Each number is 50 + 15 x the weight over its row's rms, rounded and kept within 0 to 99. Layers, rows and columns count from 0. The size before them is the row's rms in percent of the matrix's.

# gate: layer 3 MLP gate, 320x128, rms 0.0606, rows 261-278, columns 0-127
# up: layer 3 MLP up, 320x128, rms 0.0587, rows 261-278, columns 0-127
# down: layer 3 MLP down (transposed), 320x128, rms 0.0515, rows 261-278, columns 0-127
gate261 098:56 24 36 47 52 58 51 36 71 39 60 53 38 60 09 26 52 37 68 39 76 41 59 46 49 36 48 80 60 73 59 44 65 52 57 50 45 65 33 77 28 29 37 46 60 59 69 41 59 60 46 49 64 55 52 42 68 32 38 32 48 52 31 49 35 14 75 48 20 56 62 44 47 51 57 53 68 63 44 18 26 47 49 61 87 68 29 59 57 50 55 29 76 71 51 71 45 60 74 45 30 46 67 52 34 82 44 27 41 39 57 63 48 72 56 33 38 47 38 32 50 59 53 46 58 30 42 63
up261 098:32 81 40 50 44 74 24 64 52 54 62 50 46 69 65 50 46 49 32 74 25 83 57 52 56 36 62 20 26 10 59 47 40 26 54 49 39 41 49 06 52 44 58 59 45 60 48 66 54 29 50 28 41 60 21 68 05 62 58 81 29 60 62 44 66 67 37 62 71 34 40 56 47 67 60 55 55 52 45 62 61 45 65 39 40 47 61 50 65 32 43 45 40 73 30 62 61 20 33 47 39 57 38 48 54 26 47 62 48 44 66 35 57 33 64 51 46 48 38 73 56 54 40 44 52 48 63 47
down261 093:32 58 60 53 53 53 63 30 42 48 76 62 52 45 47 60 64 34 71 86 65 52 50 55 64 30 39 71 47 00 60 54 57 35 40 64 31 65 72 37 43 37 66 47 47 26 69 45 32 58 49 62 43 42 19 63 39 49 29 55 38 48 32 76 32 24 56 37 53 61 67 44 40 52 43 75 32 43 26 27 39 67 47 48 42 55 28 65 75 36 32 34 59 49 49 69 56 43 34 26 46 50 48 61 26 49 44 64 56 45 49 32 56 22 71 43 71 49 71 54 30 40 45 59 39 65 27 34
gate262 095:44 43 65 39 45 59 46 52 36 83 28 67 38 35 47 39 56 45 60 48 40 54 49 46 49 48 35 52 56 26 30 41 44 29 36 52 68 78 49 35 42 32 61 76 70 38 36 61 63 52 66 49 61 41 25 38 27 79 59 39 37 57 26 50 24 55 54 02 46 51 60 70 34 48 65 46 57 41 62 60 50 25 95 25 35 34 69 47 56 66 34 19 54 55 44 64 42 65 81 67 33 42 81 49 68 83 35 40 34 54 51 39 39 48 47 40 38 42 54 43 39 44 48 49 56 41 38 50
up262 094:53 49 72 33 44 42 51 67 23 84 12 70 25 28 34 75 47 70 74 34 45 46 56 43 41 62 35 45 65 40 35 51 58 40 32 67 66 60 34 56 51 43 55 71 60 40 42 64 63 80 69 40 55 57 40 37 37 54 66 42 65 40 24 47 15 55 65 39 69 38 62 66 44 59 41 41 55 52 58 74 80 46 74 43 17 34 77 49 59 75 55 57 59 61 57 43 36 57 77 48 34 54 66 49 73 74 44 34 48 56 40 45 29 49 34 63 41 29 55 58 42 54 63 60 68 59 36 54
down262 101:36 75 44 58 21 48 78 75 55 70 49 20 43 48 70 46 55 58 29 64 43 50 37 47 38 47 30 59 53 49 72 87 39 63 17 40 68 16 32 45 52 56 41 31 59 28 37 38 13 55 52 32 69 49 53 52 49 38 57 44 33 51 55 55 56 49 50 71 60 68 61 63 47 33 57 78 32 56 56 49 52 40 43 41 29 70 53 50 56 48 33 58 72 32 55 34 53 34 46 73 76 73 41 41 68 41 73 43 61 50 44 47 24 61 35 49 69 44 32 39 62 64 30 28 58 49 21 68
gate263 101:69 67 55 56 73 86 70 25 35 75 48 51 55 58 59 60 69 54 38 65 33 54 34 59 28 58 61 62 38 43 47 37 28 44 37 73 40 43 73 55 51 36 33 47 51 65 33 19 38 71 54 64 46 47 52 66 76 73 66 66 58 49 27 45 66 29 82 40 38 40 25 70 41 62 50 67 51 34 49 23 45 74 33 56 66 50 43 52 29 79 40 49 61 56 54 34 64 43 58 48 54 56 68 70 42 32 41 52 61 38 20 64 72 46 22 62 37 59 45 51 55 60 50 55 36 39 89 43
up263 099:62 28 80 58 41 49 26 69 51 32 50 61 71 44 43 31 61 67 41 49 60 24 26 44 58 48 30 46 26 43 52 44 63 51 54 20 50 58 52 47 37 55 58 42 64 47 55 56 68 43 21 25 62 68 44 17 51 29 14 32 55 48 43 52 21 59 66 60 63 50 38 34 75 62 47 19 51 75 60 54 64 52 44 26 59 65 70 34 62 43 65 51 27 75 39 59 36 43 48 39 42 43 73 23 37 69 57 38 43 75 68 53 28 56 59 56 55 21 60 43 61 59 59 28 64 43 28 60
down263 100:45 42 56 49 60 46 62 66 56 23 29 60 59 66 57 25 50 48 59 59 65 46 56 49 74 59 48 62 44 10 41 48 33 58 68 35 64 53 54 67 48 36 59 53 76 55 22 63 75 36 35 31 59 44 30 35 49 10 45 39 43 68 23 56 46 54 44 30 86 43 11 53 64 45 61 16 30 75 35 41 48 56 67 63 37 37 50 32 48 66 43 49 63 62 45 61 49 50 46 29 47 62 41 53 63 54 33 31 31 53 09 39 51 72 65 51 70 46 52 21 48 54 32 44 45 46 50 62
gate264 100:41 57 41 48 95 59 66 57 66 13 49 63 48 57 52 44 50 44 23 39 61 59 53 63 46 51 58 86 51 63 55 58 45 54 51 43 45 36 34 53 40 28 25 70 36 20 46 82 30 65 46 56 75 52 56 40 48 44 47 65 41 20 45 66 40 52 41 40 35 56 51 73 44 36 57 60 35 55 70 69 46 65 61 60 52 47 50 37 82 60 25 37 31 60 33 67 48 65 75 62 52 46 47 58 47 71 56 38 41 77 38 45 73 41 70 61 82 75 37 52 62 57 73 33 52 83 53 66
up264 103:54 36 43 62 14 49 27 40 45 88 55 39 65 58 60 39 50 57 75 44 48 39 49 42 64 38 48 29 55 18 52 43 57 26 52 55 29 66 66 45 50 52 74 49 51 82 41 27 65 34 49 67 29 31 49 65 40 49 43 06 62 92 72 48 63 49 41 43 45 44 49 43 52 61 43 35 59 51 27 54 52 56 31 49 55 33 22 51 27 47 59 40 63 37 58 44 54 34 18 59 52 60 46 63 21 34 50 70 44 35 54 63 45 60 18 31 34 49 56 58 36 43 45 64 35 24 45 29
down264 097:38 45 39 34 54 42 49 37 58 45 56 79 51 63 77 19 43 45 63 54 46 59 47 36 35 07 53 62 36 29 61 57 58 24 64 34 77 67 57 30 38 19 52 44 47 79 46 48 55 63 37 44 57 51 21 68 26 50 21 48 38 69 38 41 55 13 49 41 58 31 76 41 63 50 16 51 44 37 24 73 71 41 39 54 45 42 18 64 52 40 60 54 44 43 51 50 84 43 42 54 56 52 50 60 46 63 55 31 46 31 57 52 56 43 20 47 37 29 42 39 49 38 46 28 25 50 52 53
gate265 107:40 31 22 75 58 42 59 45 45 60 73 47 71 52 27 51 60 48 38 43 61 53 78 51 54 64 75 58 25 63 39 45 62 50 43 53 58 67 34 32 48 48 72 51 64 51 47 46 74 51 40 84 40 51 47 27 46 33 46 77 69 51 62 57 54 39 56 32 23 69 66 50 81 63 61 48 52 18 50 61 41 30 33 31 61 51 24 69 78 40 75 50 53 38 27 77 69 34 65 37 55 63 39 36 57 47 55 51 53 63 44 63 56 44 58 59 61 68 40 35 46 63 33 11 28 34 22 54
up265 094:47 36 68 25 54 55 54 32 49 53 67 54 32 40 43 65 33 78 33 24 31 49 57 66 49 68 38 67 50 61 47 75 49 45 73 52 61 47 58 51 49 47 59 41 77 45 56 42 51 47 39 81 38 62 50 23 45 49 67 79 80 53 47 56 69 62 42 55 33 58 65 38 69 40 66 48 33 27 90 20 46 71 53 45 53 76 46 68 62 60 70 67 51 37 38 31 53 44 54 44 57 38 28 59 73 41 49 62 24 57 52 60 59 51 47 76 69 56 40 16 26 46 38 26 31 26 37 63
down265 094:70 68 60 46 30 58 42 53 51 17 55 26 27 56 53 61 39 48 74 40 44 39 50 73 37 53 54 21 74 59 55 54 63 63 46 62 28 34 35 33 70 36 77 57 55 35 37 43 45 37 55 57 57 69 44 43 54 49 40 35 44 44 51 73 44 57 42 58 71 76 48 57 45 34 79 58 47 79 56 29 60 65 43 34 35 40 71 42 48 56 66 39 59 46 54 05 45 66 69 52 57 41 52 79 30 41 70 32 23 39 65 73 28 50 51 44 38 47 64 56 51 54 72 58 83 86 37 36
gate266 091:31 71 50 64 63 49 39 18 39 53 51 56 31 74 60 40 74 64 36 47 29 63 56 49 61 40 41 68 43 49 45 46 70 33 62 54 70 56 72 74 48 52 46 47 40 15 49 43 64 42 58 43 48 67 62 69 44 46 54 55 42 70 50 26 21 52 19 50 29 45 28 46 62 64 48 63 52 67 23 70 35 62 45 62 48 45 56 31 14 44 33 39 55 55 74 41 66 38 68 65 47 41 57 44 24 41 41 67 41 61 42 56 82 29 62 33 65 60 46 53 70 28 40 50 40 19 44 08
up266 087:51 54 54 43 40 58 28 62 64 37 56 36 67 23 54 50 04 40 78 37 74 59 51 45 38 33 69 51 37 35 52 62 52 58 39 50 46 29 56 40 44 27 22 60 54 71 56 49 34 52 36 59 52 28 45 36 30 58 42 56 36 27 41 78 64 78 56 56 73 45 39 61 39 45 63 51 53 23 69 28 42 28 54 52 53 30 37 65 71 47 57 35 42 33 54 59 36 54 55 44 40 42 40 82 62 64 47 45 73 44 86 29 20 22 40 44 55 72 61 54 51 64 50 59 57 80 50 79
down266 096:25 82 56 63 46 37 40 43 59 36 76 62 64 88 59 39 67 68 50 57 65 35 47 66 69 35 40 67 59 66 41 48 63 55 52 46 28 50 61 50 22 62 32 67 54 46 37 25 60 55 34 47 35 34 13 37 59 75 45 46 59 35 39 46 41 53 75 48 39 38 42 56 56 51 47 52 64 42 40 50 46 40 58 55 49 63 23 43 48 89 48 41 53 42 79 43 50 67 54 40 46 53 62 46 24 37 67 74 56 73 34 62 64 37 84 71 44 69 77 68 18 54 40 33 27 51 68 47
gate267 092:32 62 55 57 49 72 40 52 37 51 69 53 26 51 53 50 54 39 70 72 45 35 66 51 56 40 88 37 32 54 66 55 49 47 70 42 36 54 66 41 31 62 31 52 80 38 57 74 61 38 64 75 34 51 27 33 57 48 54 66 35 41 50 54 69 49 57 40 45 37 54 62 34 57 38 36 54 19 37 54 57 64 47 48 63 47 62 44 44 41 62 15 51 50 45 60 50 13 44 45 31 56 62 44 51 80 78 14 59 33 34 43 70 73 61 58 64 62 47 60 23 86 64 60 45 70 86 61
up267 087:39 53 30 39 43 52 59 48 46 62 71 54 33 44 55 81 55 52 60 41 54 12 65 36 46 53 75 24 59 69 68 61 38 51 55 44 43 54 46 68 43 75 35 46 74 35 48 39 51 43 68 91 63 46 50 37 70 53 54 44 53 43 45 55 43 43 62 50 76 51 64 70 25 81 22 23 40 35 42 86 61 57 42 53 44 28 66 34 49 57 69 36 44 36 51 49 51 35 43 58 43 62 59 50 64 48 84 24 55 50 47 48 57 71 69 38 56 50 59 45 26 91 71 53 58 83 60 62
down267 095:46 54 39 37 31 72 24 62 41 43 47 44 43 13 52 68 37 73 57 31 53 55 59 33 22 70 22 62 72 64 57 58 55 61 52 34 58 60 57 44 65 45 54 35 44 47 58 59 46 42 60 88 45 67 81 48 72 77 46 31 59 52 63 65 38 60 39 63 58 28 53 27 32 50 37 50 35 48 51 99 56 81 21 45 61 26 39 44 47 50 53 61 49 39 26 41 47 59 52 50 81 47 55 69 38 39 60 51 49 64 58 58 20 65 39 29 47 53 60 57 44 43 69 54 42 67 33 28
gate268 095:37 43 33 38 55 81 33 40 64 40 45 51 21 55 65 26 36 15 72 61 77 49 66 68 40 37 46 53 52 31 37 58 56 81 49 53 33 32 54 65 67 36 62 35 47 50 41 33 53 61 11 60 23 30 44 56 64 61 69 55 53 27 46 36 46 48 16 45 21 57 56 57 46 27 39 56 54 63 45 69 35 39 45 41 73 74 44 36 64 26 31 34 68 51 57 53 40 39 63 60 34 50 55 66 55 42 60 41 51 49 57 43 41 62 58 74 51 41 68 43 58 54 15 29 81 60 57 32
up268 086:51 59 67 52 52 37 62 69 28 68 65 57 58 55 45 65 50 54 48 25 24 58 38 33 63 42 64 59 37 58 63 45 32 30 64 42 55 70 61 42 18 27 36 71 45 54 55 55 44 37 53 39 88 71 39 55 46 38 29 39 43 62 61 57 55 17 51 34 57 62 36 51 63 67 53 39 64 36 24 37 39 15 55 55 33 22 52 58 45 71 65 44 23 51 21 55 47 45 50 51 54 48 42 62 45 61 26 69 35 59 73 49 65 61 24 29 46 64 53 14 45 42 84 48 20 36 46 67
down268 089:66 40 16 39 42 74 30 55 68 39 53 51 54 55 51 18 21 34 50 52 54 47 70 61 53 53 54 99 43 00 43 65 39 36 54 33 50 52 63 78 23 64 63 55 53 59 53 18 63 24 45 58 35 46 34 28 46 48 46 66 65 32 57 50 62 23 50 39 39 20 51 73 69 38 50 72 48 57 41 55 22 54 55 40 60 50 42 46 49 43 46 35 47 54 60 47 68 52 45 32 53 50 50 48 36 58 64 39 62 80 75 53 79 56 56 48 56 54 44 39 34 44 51 69 62 46 75 39
gate269 106:23 31 67 39 71 44 58 57 46 44 74 73 51 55 64 70 65 41 69 38 56 73 72 78 48 48 60 59 62 31 83 37 34 45 26 49 26 82 61 55 43 23 56 63 41 55 40 52 23 49 52 66 76 28 61 58 53 61 53 62 47 67 43 48 44 46 75 55 41 51 66 64 20 65 35 51 55 55 56 50 27 56 40 60 63 50 26 73 68 55 58 23 36 57 37 34 51 22 41 50 56 49 47 46 43 13 75 55 53 62 62 47 32 43 64 77 38 45 33 70 52 63 37 32 31 48 59 27
up269 107:32 51 36 69 44 44 52 87 53 30 49 47 28 59 34 48 48 31 41 61 48 98 60 53 37 49 34 50 34 55 86 38 49 32 47 23 43 63 42 15 61 40 35 45 47 21 58 55 46 25 36 50 43 28 75 69 42 61 80 76 53 37 64 55 55 44 41 64 52 50 47 48 34 39 54 77 61 32 45 59 63 22 38 40 34 54 29 45 47 71 61 51 66 59 43 54 69 36 39 53 39 46 50 78 57 39 50 40 46 47 43 57 54 47 74 59 67 76 45 40 64 30 32 38 36 50 11 43
down269 105:58 70 31 57 52 46 37 61 58 04 28 31 42 52 40 31 62 41 21 44 52 32 45 37 40 79 25 60 66 49 16 56 69 61 52 38 39 59 66 78 50 57 51 36 51 40 59 26 50 44 30 44 32 77 67 68 58 62 70 32 40 31 46 34 26 18 20 47 72 41 27 72 51 59 59 83 47 57 56 61 65 43 57 34 60 57 55 54 21 49 59 56 40 72 54 50 41 47 68 40 58 50 51 44 56 52 47 37 65 54 39 37 92 52 64 57 71 39 70 45 53 59 48 43 60 51 41 59
gate270 101:42 58 45 82 66 52 39 56 44 41 35 65 32 63 78 47 52 64 77 58 44 51 64 27 53 31 47 51 46 51 76 42 42 46 57 44 28 54 32 71 45 34 37 65 64 58 54 54 43 42 47 45 49 47 57 79 54 38 42 24 60 36 58 43 60 56 82 47 40 55 39 34 71 35 39 45 60 46 87 34 66 33 56 51 73 42 36 38 28 33 45 39 54 35 60 51 59 24 87 72 79 75 66 16 31 60 22 25 50 37 34 52 35 63 38 39 42 56 66 70 54 46 51 42 47 46 18 68
up270 103:56 37 40 29 72 51 53 51 24 28 72 30 81 50 54 54 50 66 55 57 53 35 69 46 57 55 40 58 39 33 50 56 62 93 38 53 31 29 40 35 59 49 41 50 32 76 57 66 68 66 44 38 30 51 34 41 26 72 59 77 45 40 48 47 29 46 51 68 07 27 49 66 63 65 56 39 59 47 22 53 68 50 48 65 49 68 53 47 64 54 54 65 49 57 28 71 51 66 24 31 41 40 53 64 56 25 71 68 58 57 26 61 64 45 75 43 40 46 41 69 66 30 44 58 27 27 35 46
down270 100:51 52 51 70 56 63 47 46 45 78 62 55 53 34 71 68 56 56 37 65 42 37 63 32 66 23 55 55 40 41 90 43 41 64 57 64 34 63 41 50 46 31 41 52 40 53 66 81 43 52 56 43 81 44 10 74 63 26 35 53 38 48 60 26 41 54 70 34 40 33 54 25 70 54 29 31 66 61 36 31 59 52 45 83 34 62 71 51 40 51 50 31 53 30 51 58 70 55 51 46 40 33 30 42 53 64 46 58 32 50 20 55 65 22 65 57 76 48 61 83 28 49 71 47 50 66 45 54
gate271 100:53 54 11 71 57 57 39 43 35 68 58 72 51 57 48 29 34 24 47 27 51 49 40 60 59 28 60 42 63 63 59 54 30 45 25 54 37 49 50 48 33 40 52 75 55 50 58 36 45 80 53 36 56 60 50 47 33 50 49 31 46 22 39 75 52 58 64 07 22 42 60 60 27 43 49 54 55 46 44 20 42 53 27 26 45 35 33 63 30 37 71 46 66 86 45 57 53 32 69 50 54 43 70 55 23 48 48 81 51 31 62 47 59 64 61 60 38 32 39 60 28 61 78 53 73 55 36 46
up271 096:57 41 80 29 50 34 62 42 57 40 65 40 56 67 45 32 76 48 50 80 65 49 82 55 58 29 46 47 15 27 16 34 80 46 74 40 64 67 57 32 69 63 42 41 59 43 50 53 70 13 61 36 52 40 41 42 68 52 46 85 35 62 63 11 43 42 53 60 65 56 25 45 48 51 67 44 50 26 43 70 53 62 53 46 59 48 60 56 56 54 45 48 45 11 42 51 56 57 52 37 17 43 40 22 59 56 53 32 59 45 38 70 47 41 63 50 45 58 59 35 59 41 26 37 45 36 57 59
down271 103:78 53 48 58 69 33 68 33 64 48 58 44 70 26 33 35 79 34 64 48 43 42 51 65 66 19 64 68 48 57 28 36 29 43 54 71 33 73 63 49 76 38 26 34 74 51 57 75 52 71 54 41 29 57 26 45 77 45 41 56 43 21 52 44 48 51 62 38 18 74 44 52 43 60 43 41 46 61 24 41 36 53 61 54 51 26 37 43 49 66 53 64 67 43 49 59 20 20 39 33 46 59 52 56 23 68 43 63 30 46 46 53 86 55 56 56 61 45 65 55 24 45 65 35 42 68 49 43
gate272 099:39 64 60 36 37 48 61 28 65 47 70 56 65 66 44 78 64 44 57 35 79 99 41 51 60 69 50 40 34 45 58 24 73 43 50 50 49 39 35 50 52 43 46 31 46 59 63 45 67 58 63 51 51 49 54 63 72 51 38 40 38 33 54 37 56 49 32 59 47 64 78 38 64 68 37 26 47 56 23 71 46 42 58 28 48 67 29 74 79 56 42 51 66 22 51 39 35 73 66 65 68 63 42 72 41 47 67 60 70 52 60 30 38 46 64 41 45 64 61 30 57 57 31 23 20 55 54 23
up272 101:76 60 42 65 29 93 57 53 34 31 33 68 42 40 61 27 69 30 37 37 55 42 53 25 73 48 43 42 49 61 64 50 41 61 49 48 55 36 63 48 33 63 91 41 63 41 38 43 45 49 27 46 59 37 52 36 35 76 76 72 36 27 42 73 28 36 50 75 38 48 60 51 58 14 63 42 76 43 42 20 65 44 34 60 57 52 55 44 67 50 37 57 46 56 31 55 51 33 35 49 38 27 52 36 33 45 30 37 50 68 77 52 53 42 49 44 59 38 59 46 46 43 85 45 75 70 63 46
down272 101:33 64 48 27 66 17 55 61 46 45 51 54 59 27 69 42 21 48 45 87 42 54 42 64 48 42 37 78 39 16 49 47 36 38 45 62 43 49 51 43 76 43 47 42 39 64 28 42 38 47 39 83 34 42 31 52 76 51 54 52 39 50 30 45 76 46 63 33 64 31 75 54 33 38 63 71 53 55 63 49 38 41 59 38 68 31 71 69 37 32 61 59 71 33 73 55 48 25 57 22 78 60 66 51 26 61 61 86 35 34 36 51 29 54 56 38 41 49 43 48 38 39 53 49 51 52 33 72
gate273 100:49 43 49 71 77 55 33 32 79 75 24 49 44 60 38 62 69 45 67 66 64 53 64 47 28 57 42 65 69 45 57 35 70 33 50 34 51 53 41 42 47 53 62 48 28 42 63 80 35 74 38 54 41 65 48 62 54 58 37 20 52 53 37 66 36 32 67 77 48 44 62 49 48 39 58 66 55 75 59 47 65 74 48 36 69 59 38 32 42 44 45 58 52 59 69 52 77 36 64 23 04 18 56 55 57 78 26 33 57 47 63 35 22 66 52 44 57 43 54 47 36 80 46 40 33 55 34 63
up273 100:19 66 60 39 73 44 55 42 47 66 52 74 47 61 40 40 35 23 22 31 47 52 23 64 58 26 26 26 32 70 56 52 46 45 49 46 53 57 42 21 54 75 28 57 68 37 52 65 39 35 65 84 50 43 38 48 55 12 70 43 53 47 31 43 44 56 26 63 59 59 52 76 69 74 46 55 30 29 62 56 58 34 28 81 54 51 56 67 71 25 45 44 52 57 57 59 65 31 45 56 56 38 51 28 62 64 58 33 52 39 43 49 79 30 76 57 44 66 45 34 64 46 44 59 66 62 51 44
down273 104:44 57 55 71 45 54 56 10 67 73 44 40 43 53 47 60 35 19 40 37 29 49 54 38 30 52 49 38 38 25 25 59 69 64 33 37 74 41 25 70 42 55 52 54 46 29 39 21 48 78 39 39 73 44 51 43 55 64 60 47 72 54 57 43 43 49 75 68 61 45 47 45 41 26 60 83 52 60 37 54 44 74 43 39 67 52 42 31 35 53 63 52 49 47 88 42 60 61 78 41 28 50 45 56 47 39 41 28 55 40 59 54 09 48 47 75 40 17 43 30 36 53 62 58 58 24 39 57
gate274 109:52 51 34 41 64 48 50 39 68 49 54 57 69 50 57 39 37 37 46 44 60 46 61 54 69 19 45 45 43 38 67 27 22 75 49 89 39 52 26 68 47 78 37 75 58 75 16 46 47 56 60 60 84 73 49 72 41 40 60 49 57 38 41 44 49 46 39 46 55 65 61 63 29 42 37 62 39 36 74 47 59 42 11 58 45 09 52 55 33 40 56 52 68 58 82 65 64 52 55 42 54 25 37 50 19 60 52 77 67 53 45 52 39 38 40 66 46 48 62 61 25 67 60 61 42 34 35 50
up274 105:42 43 57 35 61 65 53 41 78 62 46 48 51 52 45 42 43 37 38 71 62 18 61 38 64 25 99 14 60 42 35 59 36 51 46 37 36 56 35 60 45 65 29 42 62 47 22 45 32 34 33 46 73 54 58 49 70 24 39 56 63 35 20 33 37 77 58 47 57 63 25 43 59 53 34 60 25 51 62 28 18 59 56 58 57 27 37 47 49 52 64 48 37 50 54 35 54 48 54 46 42 47 42 75 56 56 31 69 73 37 14 82 66 51 34 71 56 50 43 49 63 46 63 41 35 49 31 46
down274 102:47 31 47 24 64 56 57 47 65 64 45 38 69 68 48 70 23 54 42 60 60 34 64 62 59 33 67 01 70 79 58 69 54 42 62 35 49 52 49 45 49 75 38 61 31 45 20 57 41 38 38 56 36 58 64 50 65 58 63 51 64 40 62 55 38 62 43 37 50 95 38 54 54 64 30 46 32 86 40 46 44 38 73 59 54 37 60 36 41 58 52 59 62 49 52 42 65 61 73 74 39 61 41 61 29 67 40 69 51 48 55 77 46 59 43 80 61 48 45 75 42 61 48 51 24 29 23 69
gate275 102:46 36 60 51 78 61 69 65 51 47 58 63 60 75 43 42 52 60 26 39 67 46 48 43 49 43 53 51 62 51 39 27 42 46 25 52 43 38 25 61 57 36 56 81 33 96 49 25 30 59 57 52 59 23 58 62 64 48 33 37 45 29 65 18 43 70 79 46 40 53 54 68 73 48 68 25 58 31 80 72 42 53 49 65 25 43 66 66 51 61 78 42 46 29 21 57 47 73 53 49 35 55 53 73 38 51 63 53 55 30 48 63 49 62 64 24 58 44 56 34 37 39 43 64 63 67 58 28
up275 101:72 50 51 67 55 65 61 50 46 45 38 55 23 40 41 58 50 38 47 46 42 60 55 77 37 34 29 79 70 60 52 46 47 28 55 66 25 48 67 37 59 46 37 44 65 34 60 46 60 50 65 16 42 54 35 71 40 32 51 68 41 56 71 40 58 76 38 59 61 20 49 51 68 62 58 77 64 27 43 46 67 31 42 36 47 27 58 43 85 84 44 52 26 62 41 46 03 52 68 61 52 88 60 40 73 48 30 60 38 62 28 47 59 58 67 55 47 47 41 31 40 46 48 40 74 51 37 50
down275 101:63 60 63 57 53 46 62 72 40 49 63 50 22 28 50 56 45 34 32 67 45 57 23 70 57 62 35 84 65 50 50 59 60 39 40 69 38 52 62 30 36 33 21 39 62 34 63 48 60 47 35 54 43 71 74 70 55 48 44 50 35 39 47 44 70 49 37 51 54 24 56 54 81 66 57 64 73 31 69 60 66 49 42 33 31 06 59 47 57 84 47 59 41 46 61 28 43 60 47 60 29 77 63 24 69 61 30 54 46 32 50 28 36 31 73 68 66 42 57 50 46 64 75 54 43 44 73 46
gate276 098:33 50 37 61 33 53 56 71 56 52 63 61 62 62 58 56 48 53 51 52 46 63 65 21 77 39 67 47 46 58 62 29 41 17 79 48 64 58 59 40 48 50 34 85 42 31 42 58 37 63 20 89 31 56 35 44 52 31 31 38 03 65 39 23 34 61 50 50 66 43 56 33 28 47 17 47 72 51 49 68 69 51 62 45 58 48 24 68 52 58 60 30 61 47 62 79 38 49 47 36 57 72 56 38 27 47 58 73 38 68 55 47 54 63 64 56 37 48 54 61 33 29 53 33 60 59 38 46
up276 096:46 57 55 69 45 44 42 68 32 40 57 62 55 47 50 54 60 71 50 69 36 53 59 22 65 66 54 57 41 74 78 40 43 32 57 67 60 49 69 43 54 61 50 63 40 36 48 33 33 66 40 67 09 69 44 35 50 31 49 49 28 72 59 29 45 64 61 44 77 44 50 08 47 60 07 27 59 47 52 55 84 67 42 56 53 64 48 73 49 73 53 48 55 56 64 51 47 49 37 53 73 65 51 33 35 50 48 79 54 72 57 39 29 68 69 55 39 20 47 64 30 37 50 39 79 66 37 58
down276 095:47 57 40 48 63 55 21 37 29 58 53 33 19 27 41 91 54 68 62 57 51 60 49 67 47 59 37 39 57 99 41 48 46 69 53 19 27 51 80 57 51 73 72 27 47 34 30 60 25 36 78 35 36 67 86 55 64 59 49 40 61 49 49 58 77 35 60 71 33 65 23 46 52 56 53 49 48 45 48 43 38 61 47 50 70 59 46 62 64 62 58 40 32 51 60 34 37 35 37 58 43 52 36 48 67 56 60 46 63 56 50 31 47 58 41 38 49 45 53 26 48 56 63 53 75 65 48 49
gate277 109:37 32 53 46 80 45 47 52 34 47 35 47 43 38 66 54 57 56 61 56 75 66 39 60 81 45 28 50 33 68 61 31 53 61 53 55 50 42 56 47 51 38 62 30 57 43 39 70 38 81 41 28 37 62 36 27 25 61 22 44 43 44 31 53 56 25 28 48 67 66 55 61 61 49 35 44 48 55 60 57 63 39 62 64 83 47 83 31 70 66 78 65 48 65 70 52 50 43 41 77 63 46 34 36 39 40 68 45 55 42 53 26 48 99 41 37 76 46 61 50 30 48 61 51 57 31 56 68
up277 104:63 34 41 47 39 17 63 54 36 68 60 39 37 37 56 50 45 42 24 86 38 54 48 66 42 53 70 66 22 51 29 25 37 62 34 23 66 53 06 31 67 54 51 46 55 23 67 48 56 55 55 49 36 47 52 55 49 52 67 49 58 32 57 62 60 54 53 25 51 57 43 79 65 31 47 63 69 66 59 56 44 60 69 60 77 40 73 56 43 54 53 55 48 50 48 96 60 63 40 33 45 37 12 34 63 45 41 33 39 46 67 64 73 65 61 63 72 59 54 41 48 73 44 29 54 66 52 61
down277 107:56 51 46 69 54 50 50 60 31 44 40 27 45 68 58 83 50 63 45 44 56 51 64 56 40 54 46 40 26 29 79 45 36 62 80 56 56 46 49 46 54 60 58 63 62 30 37 70 19 53 53 61 56 55 43 71 57 78 61 31 44 85 54 83 48 60 40 49 52 53 59 39 56 64 40 31 86 56 93 39 34 48 75 57 50 43 57 53 51 33 59 50 43 55 58 34 24 46 60 30 36 30 55 49 63 61 52 02 55 28 54 64 72 52 24 34 46 57 53 21 47 26 57 70 44 46 35 42
gate278 100:53 57 41 64 53 47 10 72 38 58 50 59 65 72 53 44 66 50 70 48 27 50 33 61 23 36 64 50 48 39 74 60 61 54 79 80 61 47 48 47 69 49 17 51 66 42 61 47 33 62 46 67 50 48 49 69 51 40 34 65 38 58 35 41 62 77 60 47 79 54 51 74 71 38 64 23 83 55 58 46 45 51 43 61 71 50 35 42 47 32 53 50 35 71 53 66 44 39 42 36 56 54 32 54 56 40 69 36 51 62 61 48 33 56 18 52 57 30 65 65 95 68 43 66 45 58 68 16
up278 098:41 59 52 61 50 50 53 78 52 70 75 56 40 58 69 58 76 61 54 21 25 59 56 60 28 69 19 46 36 50 60 59 52 54 59 40 47 58 51 14 45 47 51 43 34 71 55 55 50 69 38 48 69 69 39 45 63 62 31 76 57 81 53 51 55 39 54 36 18 45 25 60 21 61 66 44 53 49 67 45 68 54 38 71 30 42 30 56 32 30 57 33 31 46 29 52 32 52 67 22 72 39 91 44 36 47 68 19 52 51 52 43 61 73 44 31 51 46 41 62 72 45 51 55 57 51 45 26
down278 096:29 63 37 51 53 66 66 55 64 57 43 56 81 72 52 51 59 68 59 52 38 66 30 42 18 53 37 23 62 70 56 30 46 63 40 54 26 38 59 40 36 50 35 54 48 57 47 45 31 32 29 55 80 45 67 59 44 48 41 62 64 62 70 54 75 58 61 57 38 55 52 60 43 73 30 63 64 43 70 23 41 64 56 57 37 52 74 26 53 22 51 54 30 58 87 64 44 59 73 42 51 56 44 46 56 53 24 00 48 65 36 36 40 56 36 62 61 56 46 62 56 64 24 65 26 52 74 54